Each number is 128 + 24 x the weight over its row's rms, rounded and kept within 0 to 255. Layers, rows and columns count from 0. The size above them is the row's rms in percent of the matrix's.

# layer 4 attention query, 96x96, rms 0.0965, rows 37-63, columns 0-95
size [ 91  89  83  79  88  98  90  97  92 109  76  94 100  98  95 111  96  93 104  95  95  96  93  99  93  96  99]
[[119 132  98 149 129 138 137  92 113 149 204 132 142 101 155  91 116 131 131 145 113 120 108  91 141 145 124 133 112 122 151 122 100 121  85 114 134 173 147  91 131 110 144 174  79 108  91 104 144 113 100 118 173 115 143 121 134 129  98 113 160 117 168 117 141 104 126 173 133 124 143 107  93  82 142 124 137 148  98 113 118 160 135 135  86 115 133 129 137 101 161 149 126 158 122  84]
 [138  94 104 132 102 190 138 137 115 140 110 123 137 110 132 155  93  97  97 155  75 148 138 170 132 134 139 115 142 120 114  36 123 112 108 143 123 158 126 130 160 136 121 126 136 128 132 140 161 101 119 176 123 168 120 108 112 133 148 127 110 120 112 131 102 122 135 136 122 143  95 133  71 123 139  85 115 181 148 114 121 174  92 129 127 114 144 149 127 125 171 107 132 130 142 123]
 [110 165 137 116 105  92 141 155 139 146  87 194 145 149 145 197 130 168 103 127 141 109 107 138 172 130 150 117 118 115 105 134 167 121 149 130 169 150 125 131 104 133 138 103 119 156 131 133 174 132 165 127 136 103 164 123 147 124 112 153 137 151  94 145 119 128 119 161 115 124 152 147  98 138 171 115 129  76 143 179 105 142 151 122 181 145 137 108 121 124 136 130 117 114 137 133]
 [115 135 135 171 157 148 143 146  92 111  95  99 127 143 173 188 126 122 148 137 167 135 105 122 158 176 158 129 130  92 130 129 111 116  87  89 128 106 119 122 136 101 122 109 125 168 136 140 154 141 159 132 113 130 119 162 157  86 124 119 103 108 159 106 122 168 138  44 114 110  97 125 130 132 144 144 119 129 122 113 129 105 142  93 143 123 132 123 144 176 160 109 114 113 147 135]
 [139 129 137 130 129 165 111 153 137 117 156 107  85 127 115 104  92 101 144  64 130 146  84 135 186 141 132 128 110 146  97 145 140 149 118 138 109 104 119 150 135 152 154 136 106 169 137 108 115 165  84 109 130 136 139 103 151 127 154 146 132 135  92 120 157  89 134 155 132 102 158 148 141 117 182 153 102 135 131 135 141 102  90 113 131  98 132 196 145 118 132 140  88 119 152 134]
 [107  90 130 124  93 137  94 110  96 125 153 133  51  99 119 111  61 158 118 139 103 152 113 151 109 108 159 103 101 119 144 106 124 162 151 131 102 128 175  97 148 111 114  81 158 120 107 114 155 131 122 152 127 130 175 128 110 114 133 117 114 116 116  78 128 144 101 130 103 154 132 115 140 119 122 126  75 124  81 124 156 147 127 149 135 109 125 123 115 142 136 102 157 136 157 122]
 [138 161 107 122 101 169 162 132 122 154  89 169 158 139 107 109 123 107 155 172 115 101 148 145 167 146 124 130 146 133 111 134 146 136 148  94 134 127 141 160 139 105 137 181 167 136 163 129 118 150 103 131 143 102 123 108 114 111 140 132 162 149 122 124 135 128  86  99 117 147 125 118 148 138 143 122 128 115 180  99 142 134 145 137 187 161 138 123 105 149 191 145 131 126 118  62]
 [139 116  65 125 104 134 138 127 145 137  98 106 137 150 114  94 125 169 178 179 121 137 117 155 170 126 139 105 102 132 113 105 123 124 138 121  96 119  95 125 143 103 123 115 133 110 107 115  68 154 178 144 132 114 131 174 113 152 123 168 101 144 106 133 101 137 160 150 110  85 148 120 100 123 125 146 144 132 169 168 134 112 121 104 104 136 117 127 128 110 110 107 148 183 140 167]
 [140 134 181 114 106 131  99 117 132 119 125  79 135 105  70 128 108  87 114 173 136 105 109 147 173 112 115 166 122 122 110 156 164 105 133 139 114 139 128 121 111 115 163 147 155 117 128  98 159 149 172 120 134 138 115 150 117 119  66 143 145 104 123 173 100 133  83 134 123 122 152 124 116 117 141 126 155 138 154 121 140 126 125 121 121 136 201  76 119 145 150 159 120 135 117 135]
 [109 177  94 147 104 161 108 135 141 177 119 105  72 103 107  68 138 117 168 122 105 148 106 120 125 132 109 148 141 132 146 124 137 124 126 145  99 106 129 144 122 122 102 125  99 158 165 105 102 148 147 130 110 168 114 105  94 101 155 163  83 113 121 127 111 107 109 143 118 103 122 146 120 147 109 102 113 140 112 112 113 124 157 126  97 102 141 110 153 154 185 107  89 152 112  92]
 [132 115  94 146 167 161 113 132 140 116 122 130 155 178  90 129 123 132 110 119 143 140 125 130 134 158 135 113 167 154 123 133 165 101 125 124 105 106 176 120 132 138 117 115  44 108  87 128 129 140 150  93 154 133 146 148 156 125  91 120  81 120 137 141 177 136 128 170 133 157 146 143 127  88 104 153 160 143 101 125 101 133 135 110  96 139 103 139 138 115 122 149 171  88 153 110]
 [157 119 157 133  90 126 152 141 153 110 124 103 112 115  91 147 143 152 110 133 165 157 148 144 100 102 125 131  94 125 106 149 120 150 151 156 111 166 142 164 110 123 142 131 128 101 156 168 146 125 108 154 114 115  96 137 146 117 116  86 186 107 113 138 117 146 184 115 123 135 135 119 114 165 156 156  84 103 123 179  83 117 109 144 120 135 147 141 142 132 103 133  86  95  94  94]
 [164 149 142 162 109 125 135 123 152 142 108 123 107 133  95 163 178 133 130 140 157 172 123 137 134 134 101 133 167 142 142 102 138 163 158 147  96 117 125 118 102  75 121 170 105 154 116 129 139 124 120 126 131 107  98 106 114 161 126 150 142 139 137 106 138 183 119 173 140 140 142 135  92  95 122 141 173 144 173 174  98  92 165 145 124 168 103 124 109 133 102 110 107 108 149 117]
 [134 140 101 114 120 139 113 102 138 154 132 154 138 127 142 141 113 101 130  83 138  75 114 110 120 144  93 114 156 135 146 167 116 141 135 136 112 145 168 113 137 149 114 114 114 129  95 102 153 166 137 180 136 140 130 137  95 126 133 133 118 131 131 141 110 147 106  90  94 123 158 126 113 167 106 100 117 149 110  89  67 171  95 152 110 160 161 100 116 179 133  92 177 127 117 101]
 [ 52 126 109 145 102 133  98 122 176 147 135 119  95 104 122 118 106 123  97 151 124 145 126  92 118 135 169  94 149 144 117 104 119 115 118  98  98 165  90 143 146 114 143 140 166 172 130  76 127 148 128 125 101 110  97 114  98 144 154 121  90 124 132 118 151 116 109 117  84 146 114 130  80 146 161 113 107 135 143 115 125 134 139 156  83 130 143 120  71 114 120  96 124 133 139 133]
 [159 107 115 165  94 119 101  48 131 106 105 135 137 145 126 165 111 131 163 120  93  98 150 146 120 156 105 152 131 104 112 110 112 139 124 109 154 163 148 117  64  86 111 128 144 155 128 122 147 147 133 121 149 138 114 104 100 123 152 153  95 150  92 129 132 116 130 137  95 110 153 139 135  81 132 115  72 150 150 104 133 138 108 107 110 135 132  88 124 116 171 106 111 116 156 118]
 [152 170 163  93 134  94 104  75 132 138 103 130 119 106  87 142 108 134 117 104 128 150 170  86 129 131 137  77 141 123 144 171 161 124 168 170 129 136  86 123 146 140 132 123 129 141 138 155 129 151 122 131 138 164 128 149 132 133 138 130 139 104 119 140 108 130 170  89 125 134 109 126 129 118 146 106 155 138 113 124 154 148 138  87 134  90 143 137 104  94 171 194  86 152 135 144]
 [102 115 152 127 143 143 113 108 152 165 122 116 101  86 141 143 120 159 132 123 125 121 195 102 150 118 143 115 147 130 122 175 151 116 155 121 126 142 145 137 145 147  99 138 167 100 130  73 113  83 162  92  87 183 140 115 126 147 133 103 153 140 120 143 171 140 122 120 149  78 126 118 135 106 179 123 133 165 137 144 133 128 142 142 144 140 130 134 115 154 109  85 126 124 185 116]
 [150 144 171 161 144 134 142 111 113  74 133 103 148 120  86  89 150 131 115 107 167 160 115 109 106 111 127 170 182 135 114 116 136 115 143 117 121 140  87 150 131 157 133 126 108 162 132 110 148 134 161 126 152 204 135  91  94 130 103 135 122 112  74 153 156 109  87 108 145 123 117 121 146 123 141 130 101 116 180 152 105 134 104 134 153 142 121 110 146 149 139 135 120 140 157 125]
 [118 168 102 157 130 143 108  80 163 129 133 136 143 153 133 144 179 150 149 122 109 138 113 143 118 152  69 117  95 148  80 147 149 150 147 141 144 154 116  97 137 108 117 120 144 125 121  81 125 118  89 151  87 123 126 133 128 135 125 144 123  93 117 173 157 101 160  86 117 163 112 154 129 132 128 107 178 100 132 128 123 120  77 117 102 129 141  94 123 103 122 152 135 152  86 103]
 [110 124  98 175 140 141 189 147  76 117 138 111 118  72 131 107 135 157 135  97 114 101 125 177 131 130 149 110 113 187  95  95 149 117 173 152 164 113 160 166 143 124 139 144  74  93 137 150 130 166 142 139 161 128 118 122 142 123 112 142 139 119 119 145 139 139 112 154 108 122 133 113 133 102 119 147 131 161 145  69 138 131 106 133 141 119 104 138 111 112 123 164 111 130 128 147]
 [118 144 135 154 117 126  67 106 133 159 117 131 111 130 130 118 118 144 146 138 174 119  82 124 144 105  86 124 149 123 147 152 119 117  79 127 146 109  98 123 177 122 126 131 142 121 145 118 172  87  86 172 107 105 131 146 102 122  78 154  93 136 131 160 125 165 127 158 119 102 123 128 161 139 133 128  72 125 138 160 133 133 118 132 106 103 105 126 110 165 160 136  97  76 132 145]
 [ 88 113 121 138 129 152 126 123 115 135 172  92 146  92 129 148 135 127 182 143 157 139  91 166 119 130 106 137 146 108 108 136 107  93 168 160 118 120 124 145  68 130 128 125 156  89 136 110 122 139  79 101 143 168 169 142 106 130 122 120 123 138 117 137 129 113 179 151 141 141 146 157 138 157 121 122 149 141 175 143 100  99 145 144 143  99 159 156 112 148 181 141 138 148 160 149]
 [110 167 128 119  98 137 180 164 167 123 119 136 119 128 121 149 140 120 162 136 149  82 188 114  88 112 140  81 158 112 130 134  95 137 141 105 138 114 132 139  96 158 111 143  89 127 108 111 127 156 125 146 114  72 117 124 112 121 131 132  81 127 159 177 146 102 141 125 117 114 111 119 146  86  97 139 137 134 135 169 128 122 127 177 163 124 139  87 114 124 126 141 159 134 101  94]
 [154 146 121 125 139 123 106 129 171 125 109 183 108 146 106 127 122 116 197 107 140 162 138 107 151  98 142 134 142 136 128 111 125  97 126 161 137 111  91 111 106  97 133 120  69  86 154 124 114 109 117  94 114 123 118 156 107 127  75  88 147  94 102 135 112 101 117  63 136  85 142 119 135 152 117 141  99 134 148 130 115 153 120 146  85 109  96 121 133 131 143  97 150 123 138 129]
 [103 156 126 131 147 149 130 122 145 152 112 121 158 150 152 167 163 142  98 146 149 132 132 110 149 123 142 159 119 181 109 120 176 138 133 127  96 135 189 127 137  97 107 156 118 125 122 138 135 157  76 127 128 175 103 104 136 133 124 145 141 129 117 104  81 114 136 139 160 132  72 119 149 167 100 168 112 168 131 149  99 162 115 127 126 108 115 131 134 158 106 164 144 166 156 146]
 [146 165  41 117 106 133 138 100 184 111  83 144 153 122 120 140 133 127 112 124 150 145 152 139 144 123  87 152 144 157 129 152 128  97 116 143 128 116 114 129 152 137  84 113 118 115 126 124 128  95 144  68 161  75  85 101 127 116  94 113 153 130 160 114 102 151 136 141  87  88 104 148 100 123 145 132 120 130 115 114 101 136 134 139 142 108 127 110 136 146 131 117  92 132 163 104]]
# layer 4 attention key, 96x96, rms 0.0986, rows 37-63, columns 0-95
size [105  90 108  96  95  96  96 104  92  72 148  93  98  85 111  97  95  92  95  99  92  87  98  92  90  99  97]
[[ 76  83 173 118 149 110 103  93 128  86 107 124 128 139 121 165 115 130 120 140 156  95  96 158 140 157 121 129 131 165 159 144 126  88 129 138 137 139  72 114 100 161 152 103 109 145 143 155 139 146  90 109 172 119 151  97 133 131 124 129 129 132 118 144 135 157 114 143 154 125 129  69 142 111 130 133 121 120 151  67 136 156 124 117 123  93 117 130 123 131 133 164 125 174 117 171]
 [130 118 142 145 144 123 138 125 136 109 123 158 138 101 158 126  91 165  87 146 113 173  60 145 147 119 124 132 115 130 122 154 142 148 116 122 123  82 110 181 127 129 113 118 172 157 110  85 129 152  74 160 125 141  94 140 109 105 150 134 168 169 152 109  96 102 150 154 104 111 124 146 166  91 142 144 138 146 115 107 139 145  95 144 113 122 163 125 130 107 170 145 116 152 128 139]
 [ 66  99 112 167 111 100  87 132 110 107 110 117 145 123 136 105 124 157 128 162 137 166 109 101 117 113 166 138 121 115 121 148  81 135 117 105 149 155 156 169 125 102 105 128  66 140 122 133 106 124 128 125 110  77 133 124 147 128 151 143 108 151 153 156 131 118 150 153 132 137 150  79 138 152 120 139 119 104  92 129  87  94 131 154 120 147  68 149 111 113 148 139 151 118 154  98]
 [105  97 129 132 105 137 125 116 122 167 126 172  98 138 177  77 125 114 146 130  84 153 151 111  97 119 172 170 130 121 113 118 107 147 126 145 109  90  81 118 137 138 121  98 155 156 141 131 123 113 127 143 159 159 119 108  81 136 165 138 132 102 171 124 117 107 142  93 160 129 158 142 114  93  90 147 103 139 112 157 122  89 101 147 154 139 139 155 160 141 128 119 122 108  92 155]
 [133 138 109 102 110 121 140 115 147 158 112 159  81 117 127 159 122 114 124 127 105 150 156 107 117 121 132 123 124 121  93 167 165 138 127 148  89 118  89 127 114 114 130  97 153 141 125 132 126 141 132 125 115 102 155 111 107 111 156 141 178 120 173 117 128 109 169  56 115 103  92 114 193 149 149 101 135 136 134 136 141 203 148 124 138 100 121 150 137 128 167 134 111 149  98 142]
 [172 140 122 148 114 117 123 111 102 116  97 121 124 139 131 139 130  86 171 107  99 129 100 111 164 139 101 104 130 106 137 127 105 106  75 142  92 121  99  99 125 135 100 127 126 164  90  97 102 112 102 126 133 129 117 108 134  90 114 174 137 135 114 136  94 115  89 140 108  69 112 107 167 143 135 117  71 127 126 116 150 122 105 134 168  71 170 127 137 140 115 138 121 113  89 125]
 [ 79 136  91 134 145 150 144 124 110 128 192 150 170 105 118 119 130 143 109 127 160 108 106 114 154 125 142 108 120 114 128 165 111 123 153 131 165 144  70 132 139 131 100 138 151 141 102 181  77  92 126 130 106 107 111 110 136 145 196 128 108 119 131  81 151  93 144 106 124 144 145 111  92 126 113 137 121 154 119 118 141 114 116 147 101 121 104 135 115  74 126 136 160 130 123 154]
 [143 144  95 154 111 117 135 121 164 115 126 118 152 153 185 150 159 156 158 144 143 181 154  79 110  93 107 149  71 160 134 168 149 156  93 101 120 127 102 162 129 122 104 103 152 138 167 123 173 104 142  98 111 126 144 118 158  96 121 103 139 111  87 150 140 144 120 108 140 146 139 116 138 143 107 146 104 107 110 106 145 106  96 140 147 127 118 114 101  98 100 105 111 116 141 129]
 [ 98 135 120 157 152 100 195 140 131 141 142 126  99 122 140 121  87 153  80 157 126 116 149 144  99  87 105 138 119  90 161 171 100 131 113 107 133 131 126 118 113 105 115 100 137 117 110 129 115 118 100  98 102 136  91 131 118  88 151 192 158 104 114 155 115 121 109 138 130 155 176 116 110 122 119 138 134 153 138  98 153 119 144 113 128  98 140 106 145  80 157 102 174 121 126 152]
 [115 154 106 146 126  86 173 128 134 132 153 135 142 182 137 133 152 133 103 119  79  73 120 148 131 142 132 147 119 146 136 114 104 124 126 135 107 163 129  84 105 116 141 162 157 129 138  97 131 112 140  87 144 152 166 140 118 131  78 123 144 140 133 158 100 119 129 105 155 119 125 105  95 107  94 149 154 159 133 162 142 146 102 124 111 121 120 111 141 165 145  83  58 117  92 125]
 [107 129 107 115 121 120 150 134 158 111 124 161 165 174 159 151 134 144  93 143 147 113 123 133 134 141 148 131  95 111 102 139 102 122 112 123 152 142 149 136 155 104 134 178  81 121 103 156 123 130 151 122 143  83 129 130 163 141 101  92 113 157 156 139 187 139 159 147  97 188 128 181  95 127 124 105 170  82  99 140 132 105 139 134 106 145  93 116 112 129 101 136 132 110 137 136]
 [126 119 118 152 155 139 137 103 107  96 108  97 133 116 129 127  67 136 104 113  89  80 114 152 164 126 140 131 114 128 128 153 123 101 128 130 157 130 143 117 104 132 129 125 103 110 100 126  62 117 143 131 126  81 145  98 169 160 139 100 145 118 159 159 125 161 118 119 115 147  96 102 121 107 114 166 181 126 101 139 132 110 123 103 137 146  99 171  62 125 115 144  89 141 131 117]
 [140 111 101 146 115 111 108 106 107 142 189 120 103 121 110 112 114 140 130 112 108 137 131 121 113 116 107 121 123 136 119 128  72 131 148 124  50  90 135 134 100 153  87 112 156 113 102 111 107 125 112 150 117 166 142 101 102 107 135 145  91 124 129 137  74 115 120 119 126  84  97 135 151 153 136 106  95 158 142  72 151 159 122 136 100 127 136  80 154 140 149 131 145  96  98 114]
 [146 157 102 108 130 161 143 173 125 147 156  88 151 153 105  95 135 144 132 135 163 115 117 122 111 125 116 107 137 194 145 136  95 139  99 153 131 113  90 151 128 119 127 113 111 146 120 131  87 161 152 110 153 138  92 140 130 128  88 181 147 149 138 138 170 105 130 142 123 161 139 147  90 162 128 166 163 145 169 156 135 111 161 142 139 112 130 146 119 110 136 123 169  78 123 144]
 [143 133 121 145 132 132 131 126 129 117  99 120 178 112 150 129 126 148  81 156 122 116 124 114 139  96 114 105 113 131 119 164 112 148 127 129 196 118 183 125 126  96 151 138 119 118 142 124 133 136 108  99 143 138 137 111 141 180 160 108 111 133 135 108 178 136 130  91 116 178 145 160 112 155 126 140 160  82 133 120 153  85 128 144 101 158  90  95 102 149  90 127 132 109 175  90]
 [ 73 103 105  98 130 100 119 125 102 140 151 135 141 149  86 128  93  81 116 154 200 127 149  94 113 115 127 123 154 128  84 127 118 117 157 159 161 123 116 155 113 143 130  97 138 132 119 156 131 113 155 122 124  97 127 170 126 180 105 112 102  77 118 172 131 131 106 128 141 144 143 143  72 117 131 130 159 108 113 112 138  80 151 128 126 141 138  95  97 119 102 129 123 136 126 140]
 [136 112 113 141 114 116 180 120 143 113 167 165  83  99 129 143 128 100  74 133 125 112 144 157 132 123 151 112 124 135 175 135 139 122 126  96 140 164 138 130 113 126 147  97  85 130 168 126 117  87  97 109 117 104 127  93  59 142 119 110 149 104 117 127 169 128  73 164 162 159 115 124 121 104 112 156 135 138 131 153 122  92 154 145 140 141 112 130 119 172 151 115 130 137 132  97]
 [142 128 119 137 105 137 159 118 131 122 150 138 120 109 131 109 179 109 190 127 109 120 142 140 107  90  96 156 119  96 119 105 136 130 139 122 155  79 125 143 150 135 136 131 129 142 143  87 166 105  86 136 115 128 104 109 149 160 103 168 109 113 149 114 120 164  99  99  76 107 110 123 116 144 139  92  89 108 148 128 168 117 162 166 166 112 162 108  95 128 173 128  99 113 143 111]
 [116 141 123 164 138  68 130 128 144 148  88  97  92 127 120 195  79 142 116 113 151 114 127 135 137 137  86 149 139 136 128 142 136 113 141 138 110 102 142 128 158 154 169 101 151 114 141 136 127 104 115  89 131 145  97 123  90 182 149 129 103 109 134 169 150 165 173 133 130 112 136 151  69 141 137  92 126 119 153 116 148 170 160 131 108 133 125 128 120 111 145 101 134 131  99 112]
 [ 92  97 141  90 119 151  97 171 113 153 133  96 113 128 112 104 119 114 106  87 127 131 125 138  80 123 121  94 136 145 167 148 179 137 147 148 128 125 121 127 133 124 145 169 128 103 125 104 150 131 162 121 116 152 164  93  94  55 117 116 130 117 128 148 149 129 111 157 138 110  99 130 127 125 114 166 137 181 112 116 104 164 156 174 134 113 155 114 127  89 112 126  94 116 154 111]
 [118 140 128 138 131 129 110 131 111 145 122 134 106 102 117 148 172 133 120 126  88 128 100 108 117 119 102  55 129 120 106 125 138 149 126 149 132 150  93  92 150 143 136 110 153 127 101 151 136 123  87 131  82 156 115 140 126 128 116 139 156 128 143 150 116  88 100 160 156 158 133 102 157 105 122 100 150 132 103 170 123 186  79 136 117  62 156 149 160 145 130 110 126  84 103 124]
 [121  94 119 140  91 126 134 151 107 134 131 159 120  92 123 136 124 158 151 146 132 102  74 151 125 143 109 131 108 137 147 168 144 128 103 138 117 131 164 150 120 109  81 100 118 106 146 134 119 121 191 147 141 102 140 141 161 125 126 116 159  82 138 156 151 164 120 114 136 173 166 104 122 154 161 110 133 102 142 185 133 102 143 132 127 185 123 102 118 139  97 164 170 123 135 146]
 [117 151 146 118 124  92 199 124 151 136 153 135 112 132 140  94 140 169 142 148 164 129 135  87 153  97 128 101 107 135 129 123 174 118 122 171 114 160 140 120 129 157 138 144  92  87 161 152 143 141 115 150 173 118 118 130 163 147 167 125 144 148 170 171 155 149 113 118 137 152  86 136 149 106 108 159 117 142 154 131  85 130 130 119 141 148  76 120 124 110 132 114 111 130 106 156]
 [114 144 138 106 128 103 103 146  98 116 119 123 154 117 103  85 145 114 116 137 141 105 104 146 149 128 111 126  85 127 137  99 196 130 117 117  59 149  82 135 129 106 166 111 156 155 106 122  81 121 140 119 103  98 155 117 110 171 125 152 147 145 151 124 112  91 124 118 126 102  99 141 114 181 145 119  98 154  91 111 111 134 124 146 107 122 118 103 108 120 159 118 110  86 136 169]
 [145 151 102 122  96 130 146 118 125 167 118 112  90 133 153 147 149  98 121 125 178  99 118 119 119 113 104 127  65 132 148 119 124  95 115 112 127  91 138 140 160 119 164 128 141 189 130 153 100 129 162  86 166 155 134  82 152 138 122 101 116 134 109 136 115 145 124  95 181  79 145 132 142  92 131 121 124 138 143 116  84 138 176 136 140 145 168 103 141 135 128 133 117 129 151 149]
 [123 150 100 142 153 144 109 139  94 124 129 132 116 158 132 149 146 150 127  83 126 156 134 108 160 144  58 166 142 132  97 122 155 141 156 118 125  78  95 152 103 118 116 166 131 100 143 102  82 132 103 107 182  81 180 151 118 123 140  98 138 141 154 114 174 173 109 134 147 141 149 148 137 152 108 138 152 115 113 136 115 150 109 116 149 139 109 130 135 153 155 128 150 100 111 142]
 [110 156 119 164  83 126 100  94 144 169 169 108 177 111 142 108 120 129 133 117 106 124 103 138 106 141 104 109 131 142 123 102 115 148  96 108 109 123 113 128  99 106 116 147 159 141 113 129 139 139  91 137 135 127 175 141 141 133 135 159 167 127  88  98 107 116 122  89 169 139 130 116 122  59 126 138 123 168  83 147 174 135 132 129 121 104 124 132 144  97 162 166 144 166 115  98]]
# layer 4 attention value, 96x96, rms 0.0936, rows 32-40, columns 0-95
size [109  95 113 110 104 110 100 109 107]
[[140 128 125 137 125 128 119 106 115 102 133 140 112 122 117 107 104 127 196 133 176 127 101 131 133 148 164 121 145  87 101 110 110 129 145 121 105 150 118  90 117 104  76 182 122 145 111 160 148 105 131 144 106 124 147  93 150 123  86 140 123 177 114 149 138 135 105 211 114 127 127 149 102 124 150 139 148 139 141 145 141 130 142 133 114 151  88 119 118 187  87 134 109 104 119 135]
 [ 84 109 186 117 131 150 116 128  82 147 102 154 130 107 172 111 136 166 170 132 133 148 109 123  88 123 140  93 134 158 155 129 141 156 118 133 108 108 128 143 154 126 123 137 136 115 105 148 138 185 134 151  83 154 131 155 125 130 151 115 152 132 111 101 127  81 146 168 134 108 181 132 108 168 119 109 128 115  82 110 157 103 134 131  82 124 153 134 106 145 120 124  84 122 142 140]
 [132 143 121  94 120 109 152 144 142  86  76 129 140 145 117 178 110 105 158 147 139  87 154 126 168 127 117 116 162 168 108 112 110 112 136  94 139  81 150 174 117 140 131  99 117 120 132 136 104 113 100 125 162 147 127 130  76 100 127 158 152 144 139 167 115 144 130  83 106 120 158 170  96 163 122 130 107 120 177 149 116  96 115 125 144 108 102 107 137 141 133 140 132 131 128 176]
 [132 104  97 135 104 129 140 122 102 131 129 135 155 161 142  77 106 144 154 119  60  99 146 187 116  83 138 138 123 134 126 167 121 170 150 193 165 116 105 115 132 136 151 157 115 152 100 115 124 147 124 128 162 126 146 128  92 118 133 109  94 138 124 128 127 124 120 155 115 141 117 159 114 134 106  68  91 136 106 147 116  91 126 133 108 131 101 116  86 110 166 103 131 138 129 132]
 [121 196 105 103 101 101 154  92 107 158  75 154 137 201 143 103 132 132  95 127 134 158 110 117 138 159 159 110 112 167  72 156 112 156 136 118 146 170 114 112 112 136 108 115 120 146  93  94 121 106 133 130 139 113 107 126 140 121 156 139 129 120 118 132  93 121 143 151 149 131 130 127 129 132 112 185  76 137 108 138 103 132 138 132 131 151 138  90 123 146 143 118 135 105  95 130]
 [160 160 123 121 133 123  84 133 140 135 112 167 161 142 138 124  99 150 103 126  79 142 136 114 116 139  99 108 127 144 103 122  99 131 103  95 124 106 170 148  93 128 110 122 135 127 126  97 130 142 127 143 113  92 126  75 164 139 114 110 143 142 116 161 122 155  85 155  89 133 119 128 141 118 108 121 112 150  51 100 112  85 129 146 124  88  97 146 127 133 127 136 144 141 201 136]
 [152 129  99 125 180 120 138 123 132 107 122 139 120 103 131 128 146 130 141 100 111  91 104 156 104 155  96 141  92 136 116  97 132 112  99 125  96 121 139 134 137 170 106 114 140  73 123 165 128 136 117 119 122 125 117 110 127 157  95 155 120  90  84  98 126  85 126  74 124  86  91 143 156 101 118 112 124 157 117 105 132 105 128 109 103 155 144 141  86 147 149 128 163 134 162  65]
 [154 160 110 185 130 146 100 110 116 119 106 157 119 111 125 136 136 122  96 136 162 134 111 162 150 153 133 189 162 139 140 161 137 127 142  94 146  96 135 119 130 135 123 123 118 152 125 157 136  96 150 104 186 131 122 127 128 172 133 138 144 111 144 122 135 140 122 105 121 106 121 125 156 173 145 192 129 101  76 138 104 105 167 151 160  95 146 176 118 146 142 133 143 107 129 161]
 [113 149 136 175 120 141 169 138 124  85 140 133 107 132 101 156 130 105 105 151 118 129  89 147 148 123 123 135 103 128 118 109 119 114 126 157 117 112 104 118 114 129 119 159 146  93 108 138 114 162 134 140 104 144 153 112  85 129 139 178 141 123 106 161 105 136 151  86 161 128 106 126 148  73  89  92 127 176 107 124 158 139  98 123 137  89 154 136 188  99 125 162 126 129 136 181]]
# layer 4 attention output (transposed), 96x96, rms 0.0803, rows 32-40, columns 0-95
size [ 89  99 111  93 102  89 107 105  91]
[[128 127 165 140 130  83 144 113 141 180 151  97 124 127 143 121 110  98  93 163 141 117 113 120 141 150 107 132 157 130 171  66 107 163 131  60 185 148 147 104 113 101  71 125 116 142 160 125 128 114 154 113 125 144 101 159 147 127 104 120 130 116 194 112 102 100 131 134 145 135 159 108 106 141 142 135 134 119 105 122 136 120  90 131 112 141 141 136 113 120 128 148 117  90 126 145]
 [134 172 115 115 143 138 138 100 152 114 142 168 160 101 133 132  98 150 132  97  98 141 107 160 131 112 136 143 120 155  93  93 156 110  91 159 139 129 124 141 110 125  96 144 173 122  85 124 131 112  37 133 169 120 108 117 175 137  89 108 111 131 146  85 140 145 104 145 109 125 136 131 105 116 121 132  93 128 118 147 112 125  97 139 134 151 114 150 124 115 193 143 143 125 146 126]
 [131 151 117 158 125 134 134 114 140 121  95 153 155 139 110 144 142 160 122 154 149 161 149 173 164 150 107 140 132 112  70 119 114 154 137 153 144 129 127 119 138 115 152 135 134 115 121 115 112 109 162 134 104 129 177 172 116 156 105 155 134 162 170 165 137 139 204  79 153 107 157 163 153 142 125  96 116 117 158 152 124 145 110 119 133  97 139 158 167 141 120 108 149 112 153 131]
 [ 61 133  93 118  90 137 111 120 113 142 118 166 153 140 125 129  73 118 125  66 105 154 142 123 122 127 119 129  93 103 110  93 101 129 133 154 166 157  96 122 102 118 121 139  90 160  94 104 121 113 100 165 134 107 132 154 176 134 125 132 114 159 134  78 158 130 152 190 113 145 117 110 117 132 148 114 157 109 118 109  87 119 133 156 102 111 106 130 129 115 138 138 120 120 125 136]
 [135 119 112 130 156 101 115 156 106 140 185 121 101 105  91  89 179 167 146 101 146 160 145  72 139  95 114 124 105  85 133 102 145 115 123  92 128 132 127 167 157 138 117 130 119 162 126 151 135 127 142 122 138 146 128 127 149 132 146 139 131  98 138 119 115  89 126 106 129 131 130 137 153  97 121 146  86 190 152  99 146 155 145 163  65 108 101 113 147 143 138  95 138 126 124 123]
 [166 129 106 137 103 124 126  63 139 100 108 146 173 156 162 123 145 153 108 100 104 106 146 118  82 115 165 127 134 129  94 129 135 142 112 129 103 123 129 162 113 120 109 114  86 132 123 115 140  88 108 107 107 123 149 122 114 119 114 122 108 128 141  95 130 116 115 147  71 155  76 124 160  81 117 172  91 126  87 136 104  80 140 127 112 155 103 133 154 130 104 116 132 163 106 114]
 [106 117 141 186  95 157 137 155  69 109 106 184 135 152 108  90 123 169  96  90  76 129 177 144 121 144 101  85 175 141 114 158 155 131 131 111 116 118 153 121 154 141 129 148 110 118 171 100 162 132  81  96 102 126  93 133 132 140 146 115 114 141 125 145 140 110 132 156 115 124 125  99 119 128 152 125 111 112 146 136 113 145 107 133 122 119 121 141 140 109 159 139  98 161 137 131]
 [172 104 152 152 103 131 126 122 124  80 134 154 167 124 129 113 139 101 146 146 148 104  98 117 153 161 196 133 154 125 148 124  82 136 127 143 119 138 145 125 158  83 123 171 154 134 148 100 114 124 144 166  84 123 143 126 103 100 152 144 156 101 131 159 161 104 138 103 140 118 164 158 152 117 137 109 154 117 162 165 136 125 111 148 165 114 112 140 153 121 123 156 147 144 175 153]
 [101 161 106  97 160 121 130 159 136 145 115 141 112 147  97 138 137 135 115 106  64 129 132 168 158 116 121 128 145 154  59 134 114 131 127 137 122  89 131 118 127 142 126  93 117 165 141 102 120 115 116 134 101 149 131 111 127 113 160 105 162 145 124 171 145 118 149 107  46 106 127 144 156 179 122 121  89 124 171 128 137 125 105  94 137 131 120 126 131 173 120 134  93 122 138 146]]